config.toml
n_layer = 9
d_model = 256
n_head = 4
n_kv_head = 4
head_dim = 64
d_mlp = 512
vocab_size = 8192
activation = "squared_relu"
norm = "rmsnorm"
norm_place = "pre"
norm_eps = 1e-06
positions = "rope"
rope_base = 22600.0
rope_fraction = 0.75
qk_norm = true
attn_scale = 0.129
bias = "none"
tie_embeddings = "early"
parallel_block = false
extras = ["some layers without attention", "local attention windows", "exclusive self-attention", "value embeddings", "value residuals", "hashed n-gram embeddings", "a smear gate", "learned residual scales", "capped logits"]
init = "normal"
init_std_qkv = 0.0267
init_std_o = 0.0267
init_std_up = 0.0267
init_std_down = 0.0
optimizer = "adamw"
lr = 0.0013
beta1 = 0.95
beta2 = 0.99
weight_decay = 0.06
lr_head = 0.00971
grad_clip = 1.0
warmup_steps = 548
schedule = "wsd"
decay_fraction = 0.81
decay_shape = "linear"
final_lr_fraction = 0.0
batch_tokens = [8192, 16384]
seq_len = 4096
doc_mask = true
train_tokens = 105600000
steps = 9288
dataset = "wikipedia_en"
Each number is 128 + 24 x the weight over its row's rms, rounded and kept within 0 to 255. Layers, rows and columns count from 0. The size above them is the row's rms in percent of the matrix's.

# layer 2 attention query, 256x256, rms 0.0862, rows 241-255, columns 192-255
size [ 90  88  85 102 104 100  91 101 102  99  91  89 101 118  96]
[[115 123 112 154 140 130 140 165 120 142 105 138 115 107 142 102 103 128 128 125 112 123 163 105 152 125 145 158 181 116 173 115  84 188 116 158 151 134 121 127 116 108 122 159 100  96 116 111 111 151 139 130 155  98 134 103 102 127 131  95 148 138  93  74]
 [128 128 105 165 138 131 122 178 122 146 141 135  91  81 152 149  87 100 154 127 112  98 130 133 127  92 119 127 157 135 130 155 103 129 127 116 147 118 119 130 173 133 102 149 109  92 168 117 114 128 134 137 139 112 123 120 155  96 112 121 162  76 103 145]
 [141 157 150  90 109 104 136  73 121 133 120 103 135 133 119 100 184 123 123 107 122 155 112 123 138 180 131  94  77 125 107 153 159  88 148  96  94 141 100 107 106 140 161  88 145 132 141 137 148 116 108 134  72 153  86 147  94  94 121 145 141 151 181 161]
 [155 149 110  88 120 130 122 154 114 168 133 133 144 119 181 144 112  95 123 114 107 130  97 136 129 131  84 112  98  86 116  74 153 109 108 140 135 158 117 139 126 130 150 118 118 118 137 102 122 156 101 152 151 138 122 139 143 127 124 137 111 110 132  86]
 [151  96 110 133 134 163 142 153 135 127 129 149 115 140 144 151 131 129 120 134 146 102 170 147 140 101 140 121 153 162 130 116  87 115 159 147 107 160 148 119 117 133 100 110 132 178 101 127 139 108 150 134 155 125 130 118 127 178 148 140 130 152 151  91]
 [133 109 121 151  95 117 162  91 141  99 144 128 149 139 152 142 113 106 128 125 147 159 111 102 108  85  87 144  91 127  95 121 135 141 133  96 136 163 134 159 142 127 154 151 122  85 134 137 138 138  95 160 143 124 102 134 146 126 126 117  72  94 123 122]
 [ 99  91  82 123 157 143 120 137  97 126 133 148 104 127 165 142 108 140 142  99 123 127 143 100 158 126 123 153 135  80 181 140  93 139  82 132 123 103 127 137 137 111 125 159 107  70 148 122  76 163 114 109 118 153 117 106 134 108 100  88 156  92  66 102]
 [134 129 134 135 126 101 123 132 137 125 125  93 150 138  88 127 135 153 124 161 158 159 154 114 139 171 126 146 122 131 123 129 145  96 149 141 138 144 132 129  99 134 175 154 122 112 101 110 126 141 143  92 107 167 134 106 120 115 132  89 158 129 149 114]
 [112 128 143 107 167 117 125  96 149 118 132 116 134 168 103 133 133 176 118 138 157 123  90 138 150 143 123 186  94 138 138 121 125 143  92 142 105  85 188 128 112 132 129  99 146 144 110 115 130 134 135 103 111 155 135 135 179 168 148 101 129 132 121 120]
 [140  88 104  70 123 134 108 122  77 125 106 172 156 147 168 135 132 149 114  77 149 135  97  93 118 162 118  80 120 128 111  99 154 116 115 117 120 141 149 152 135  96 142 141 123 140 133 120 137 144  92 156 132 170 112 133 117 129 124 123  93 132 124 124]
 [163 121 143 146  57  88 172  94 107 122 130 112 106 150 153 134 144 146 139 122 141 131 121 181 155 121 121 122  92 120 100 145 145 132 135  96 131 115 164 127 147 116 169  98 124 111  91 125  99  90  78 131 103 130  93 112 132 141 148  91 119 112 155 142]
 [137 182 128 118 156 125 126 131 146 146 121 123  96  75 105 106 133 113 107 151  97 157 141 117 142 161 112 151 151 131 121 100 106 108 156 173 129 125  63 137 110 147 120 130 113  97 168 139 141 172 144  95 150 140 138 135 104 105 131 131 181 137 142 151]
 [131 102 112 125 150 154 128 149 139  87 145 132 149 151 159 175 144 128 122 136 155 157  97  68 146  92  89 139 101 127 139  85 143 155 123 180 103 148 123 182 131 136 119 192 149  88 145 164 149 167 139 113 124 130 113 137 120 145 126 101  86  96 115 125]
 [ 96 115 116 148 147 110 130 117 177  93 142 108 119 130  90 122 149 117 121 183 157 144 124 107 114 124  94 193 133 165 100 135 119 105 140 117 138 130 121 152 108 141 156 185 132  91 156 146 173 158 168 101 119 160 153  92 115 118 113 145 112 139 136 155]
 [110 124 104 167 106 117 144 107 142  89 116  83 103 141 102 103 164 130 126 180 146 176 134 129 164 127 141 188 153 158 124 128  91 156 137 156  90 137 140 111 112 155 142 119 128 124 123 126 115 147 130 116 144 135 127  82 111 150 119 114 130 137 119  93]]
# layer 2 attention key, 256x256, rms 0.0864, rows 241-255, columns 192-255
size [104  99 107  98  94  94  94  94 102  86  99  91  95 100  94]
[[137 149 134 131 129 151 128 153 157 101 151 135 143 137 119 121 119 109 139 133 102 129 182 141  61 149 151 152 125 123 151  95 117 169 108 158 117 138 165  98 134 144 135 141 145 103 144 143  72 127 147  95 130 123 116 106 141 133 121 153 142 134 116 111]
 [120  97 119 126 142 168 123 136 122 145 124 159 102 106 129 148  77 107 147  95 116 110 120 136  87 115 101  93 113 149 147 150 109 142 129 137 125 116 143 122 171 142 131 164 122 111 146 119 147 138 144  87 163 110 107  84 150  94  81 111 149  63 121 139]
 [139 106 155 111 132  87 120  85 113 137 107 100 143 123 121 114 177 140 113 144 146 147  69 116 179 150 133 136 138 122  84 196 126  94 128 144 126 113 105 152 100 126 122 110 132 163 160 128 146 112 126 172  91 136 145 138  90 145 144 114 145 139 137 128]
 [161 149  95  84 122  99 108 114 136 159 143 145 144  92 181 125 138 117 126 112 119 139 124 126  72 172 123 154  99  77 126 121 121 117 113 125 139 164 103 150 127 122 100  98 150 113 151 114 124 124 109 141 134 183  81 136 119 130 125 134 111 116 118  62]
 [150 134  71 126 151 145 147 109 127 124 116 113 131 150 102 134 131  96 147 118  98 137 172 143 140  97 136  88 142 140 123  91  93  83 119 140 119 141 142 140  91 142 137 126  62 156 121 155  89 131 125 115 156 118 166 134 109 127 144 110 130 141 106 115]
 [132 177 115 117 125 106 119 102 107 116 133 130 111 106 158 122 130 139 114 131 136 139 134 110 124 111 119 119 117 163 122 131 155 115 143  83 160 126  92 159 167 126 130 137 185 102 148 102 161 151  84 141 139 137 100 150 125 131 131 101  94 122  84 126]
 [126  90 115 116 140 164 122 129 145 169 157 159 137 130 136 117 106 129 156  99 125 129 124 137  75 165 135 138 128 116 164 137 108 128 105 183  98 150 145  88 141 153 136 133 119  98 136 160  95 143 135  92  87 151  93 115 148 118 114 108 146 115  92  95]
 [160 125 110 167 136 123 112 126 164 136 137 104 153 166  92 121 168 121 162 146 155 146 194 108 108 165 130 153 124 115  73 110  64 130 109 156 127 140 114 127 108 119 156 152 156 141 149 116  84  87 162 112 111 151 142 118 123 114 156 124 151 135 142 139]
 [ 91 122 131 103 135 137 134 120 172 170 133 112 109 147 123 115 122 164 101 124 139 149 109 114 121 163 139 149 130 131 128 146 109  94 118 180 131 106 144 153  97 148 114 109 119 142 129 153 128 107 115 111 119 150 129 152 165 155 176 113 115 147 167 117]
 [160 118 123  85 104 112 125 146 131 128 164 137 133 124 198 114 137 154 144  99 153 162 131 132 124 176 132 147 132 102 117 123 180 101 113 105 125 161 125 138 112 138 123 161 124 100 122 113 104 122  75 157 104 130  97 163 138 164 141 124 110 138 101 110]
 [128 123 127 133 105  73 139 100 147 166 129  84 137 107 135 102 151 111 126 121 146 142 133 134 162 123 121 160 118 128 101 139 134 110 131 116 148 144  90 155 109  62 160 138 136  82 106 149 103  98  99 135 107 164 107 114 117 136 136 102 155 149 145 120]
 [175 129 125 169 189 129  91 154 118 126 113 166 120 129 107 149 137 137 135 149 141 138 133 108 119 115  94 148 151 117  93 115 112 178 128 139 127 109  93 116 132 162 107 144 114 162 178  96 157 147 204 134 146 128 155 128 115 130 140 165 171 117 124 123]
 [139 122 126 134 119 138 121 164  93 129 142 146 126 129 146 101 123 174 103 123 145 145 119 127 134 150 117 111 167 110 134  95 135 196 108 148 148 140  71 145 116 134 103 148 159  90 159 117 143 180 150 122 150 142 156 132 143 141 136 126  95 120  69 116]
 [151 149 128 170 151 143 124 132 120  83 117 139  83 162  98 144 163 142 132 147 179 136 113 112 112 119 126 126 143 164 111 123 116 169 135 103 129 111 115 133 158 148 130 143 152 110 167 107 168 128 137 122 136 109 149  97 148 111 156 140 115 127 134 166]
 [117 142 109 144 131 106 174 123 154  72 146  78 115 134  86 103 149  75 119 156 132 142 168 136 146 126 158 168 143 130 151 109 129 146 165 133 109 141 114 114 123 163 143 134 146  88 131 125  91 121 111 136 120 121 135 119 151 109 150 154 138 193 153 142]]
# layer 2 attention value, 256x256, rms 0.091, rows 192-201, columns 192-255
size [105 109 109  97 118 110 101 110  93 115]
[[ 91 166 117 140 137 126 109 138 114 186 120 113 130 149  91 138 111 117 138 103 113  89 130 154 136 105 117  76 123 124 128 142 135  41 104  98 143 104 145 119 159 112 101  89 144 118 103 144 114 144 143 136 126  92  81  98 111 110 119 119 122 101 169 155]
 [109 148 125 114 166 152 130 122 148 117 124 166 182 149 147 149 129 126 112 100 139  79  87 141 103 119 136 126 110  92 122 167 129 155 147 160 112 159 115 144 124 124 132 124 127 135 136 163 111 109 117 130 141 147 104  86 139 156 126 142 121 153 133 155]
 [133 156 124 135 112 150  99 163 139 110  96 121  64  80 112 106 171 121 116 142  87 118 124 103 136 112 122 122 145  98 156 143 141 111 108 124 127 131 130 158 164 141 117  99 106 137 107 133  96 140 151 118  84 139 139 115 120 148 122 110 154 134 158 158]
 [135 168 140 176 103 141 122 113 130 111 141 124 107 135 107 138 126 116 145 147 129 150 105 173 138 103 112  48  83 162 144 117 126 121 125 125 147 125 145 104 169 111 134  63 135 129 115 158 118 123 177  99 150 102  89 120 119 119 138 120 124  88 128 106]
 [ 92 122  93 108 123  83 139  97 119 125 114  94 164 158 135 122 109 157 147 126 131 100 126 135 110 149 119 147 156 122 111 111  84 134 139 121 166  72  96 112  95 111 116 130 131  93 142 166 143 105  94 149 145 135 104 156 104 109 103 125 126 104  95  81]
 [122 155 135 149 141 146 108 118 121 118 126 133 139 120  89 106 118 105 151 157 152 148 151 141 145 130  91 120 144 107 105 102 101 153 103  98 129 118 126 121  97 135 118 120 143 120 138  99 134 154 116 143 139 121 116 169 136 138 137 179 149  73 186 113]
 [160 126 133 162 128 164 120 137 117 132  85 101 100  89 112 123 139  87 155 170 102 129 132 107 128 126 103 153 137 105 132 163 133  92 135 117 126 119 129 173 148 151  93 155  96 150 101  96 116 148 139 102 116  99 152 129 115 130 107 132 160 164 104 151]
 [114  67 138  92 111 133 152 139 120 151 116 116 100 164 131 142 146 162 114 150 142 130  93 104 119 128 132 109 160 110 110 133 101 136 121 149 134 106 149 115  83 127 150 156 147 142 125 131 120 145 110 190 131 100 163 145 107 137 122 110 102 137 165 110]
 [153 122 135 140 163  98 119 129 166 104 121 116 120 122 145 124 132 141 104 176 138 122 127 107 136  83 108 153 157 126 125 155 112 122 167 100 134 120 134 156 125 159 156 130 124 127 153  93 142 150 162 123 126 124 173 146 125 151 157 126 143  89  89 157]
 [124 168 126 150 132 136 136 127 132 151 178 129 142 117 126 126 135 127 113 121 148 145 151 163 170 120 133 112 112 120 106 121 133 114 125 135  79 144 109 102  99 130 171 120 161 112 141 126 157 130 136 163 144 130 133 137 168 139 130 165 118 102 152 113]]
# layer 2 attention output (transposed), 256x256, rms 0.0928, rows 192-200, columns 192-255
size [103 116 115  99 118 112 106 111 108]
[[128  89 103 122 186 146 136 101 108 119  72 166 181 131 119 124 131 132 147 114 139  98 145 109 153 121 138 125 117  99 114 148 123 162 130 104 122 146  79 130 155 138 132 123 131 116 131 105 104 139  90 157 120 120 163 129 101 161  99 130 125 127 152 119]
 [108  85 128 124 120 155 111 111 111 122 106 140 102 113 150 154 122 148 138 151 149 123 124 113 102 153 138 121 149  92 131 156 149 157 156 178 115 125 145 127 124 132 141 142 124 125 102 141 114 111 137  95 125 129 122 148 128  96 126  95 135 153 130 148]
 [164  89 150 132 140 165 147 119 126  83 115 110 147 135  80 141 153 166 163 103 129 112 154 112 130 130 110 104 115 128  91 125 129 126 133 106 150 111 119 101 147 147 112 185 153 149 113 101 156 106 129 151 141 123 146 126 108 115 113 144 112 136 129 118]
 [144  94 118 119 185 110 155 134 106 126 125 175 167 156 126 112 138 147 161 111 121 117 143 116 108  99 130 127 126 131 145 106 138 140 128  79 147 124 127 146 118 157 131 143 127 113 142 102 104 154  80 138 114 119 138 156 146 140  86 133 137 147 148 128]
 [ 96 129 130 138  99 110  94 127 132 178 133 152 118 103 129 138 117  82 121  85 168 134 154 166 127 164 137  89 133 113 141 149 107 128 110 131 107 132 117  96  85 102 171 120 123 150 128 166 130 131 122 140 143 107  92 150  91  97 121 140 107  87 130 103]
 [133  87 120 145 139 123 123 158 147 174 104 117 154 119 154  97 140 137  99  99 192 110 106 170 156 105 127 135 138 121  90 141 141 125  93 102 104 135 101 150 119 129 157 135 162 143 161 104 132 147  97 186 134 155 137 149 124 134 117 122  98 136 132 100]
 [182 164 131 132 129 125 146 130 136  81 157 101 113 139 121  89 163 121 129 123 159 130 119 139 158 104  76 112  80 142 122 106 139 143 116  99 104 150 129 129 103 143 112 146 126 136 124 107 168 125 146 151 145 113 163 139 126 171 141 127 159 117 113 120]
 [126 208 104 136 111 133  96  79 115  98 146 128  98 103 126 132 114 106 118 129 136 143 114 112 156 123 102 146 139 122 124 136 108  95 156 102 125 111  99  86 135 104 106  75 132 109 145 219 164  95 154 125 132 119 128 131 120 150 167 128 138  93 126 150]
 [193 126 131 138 148 115  94 136 148 118 101 114 121 186 189  99 161 114  68 158 150 108  78 139 101  93 143 131 132 182 139 101 117 114  99 132 162  87 140 145  81 117 132 117 168 110 163 122 126 107 175 125 162 133 113 140 142 151 161 132 110 106  89 164]]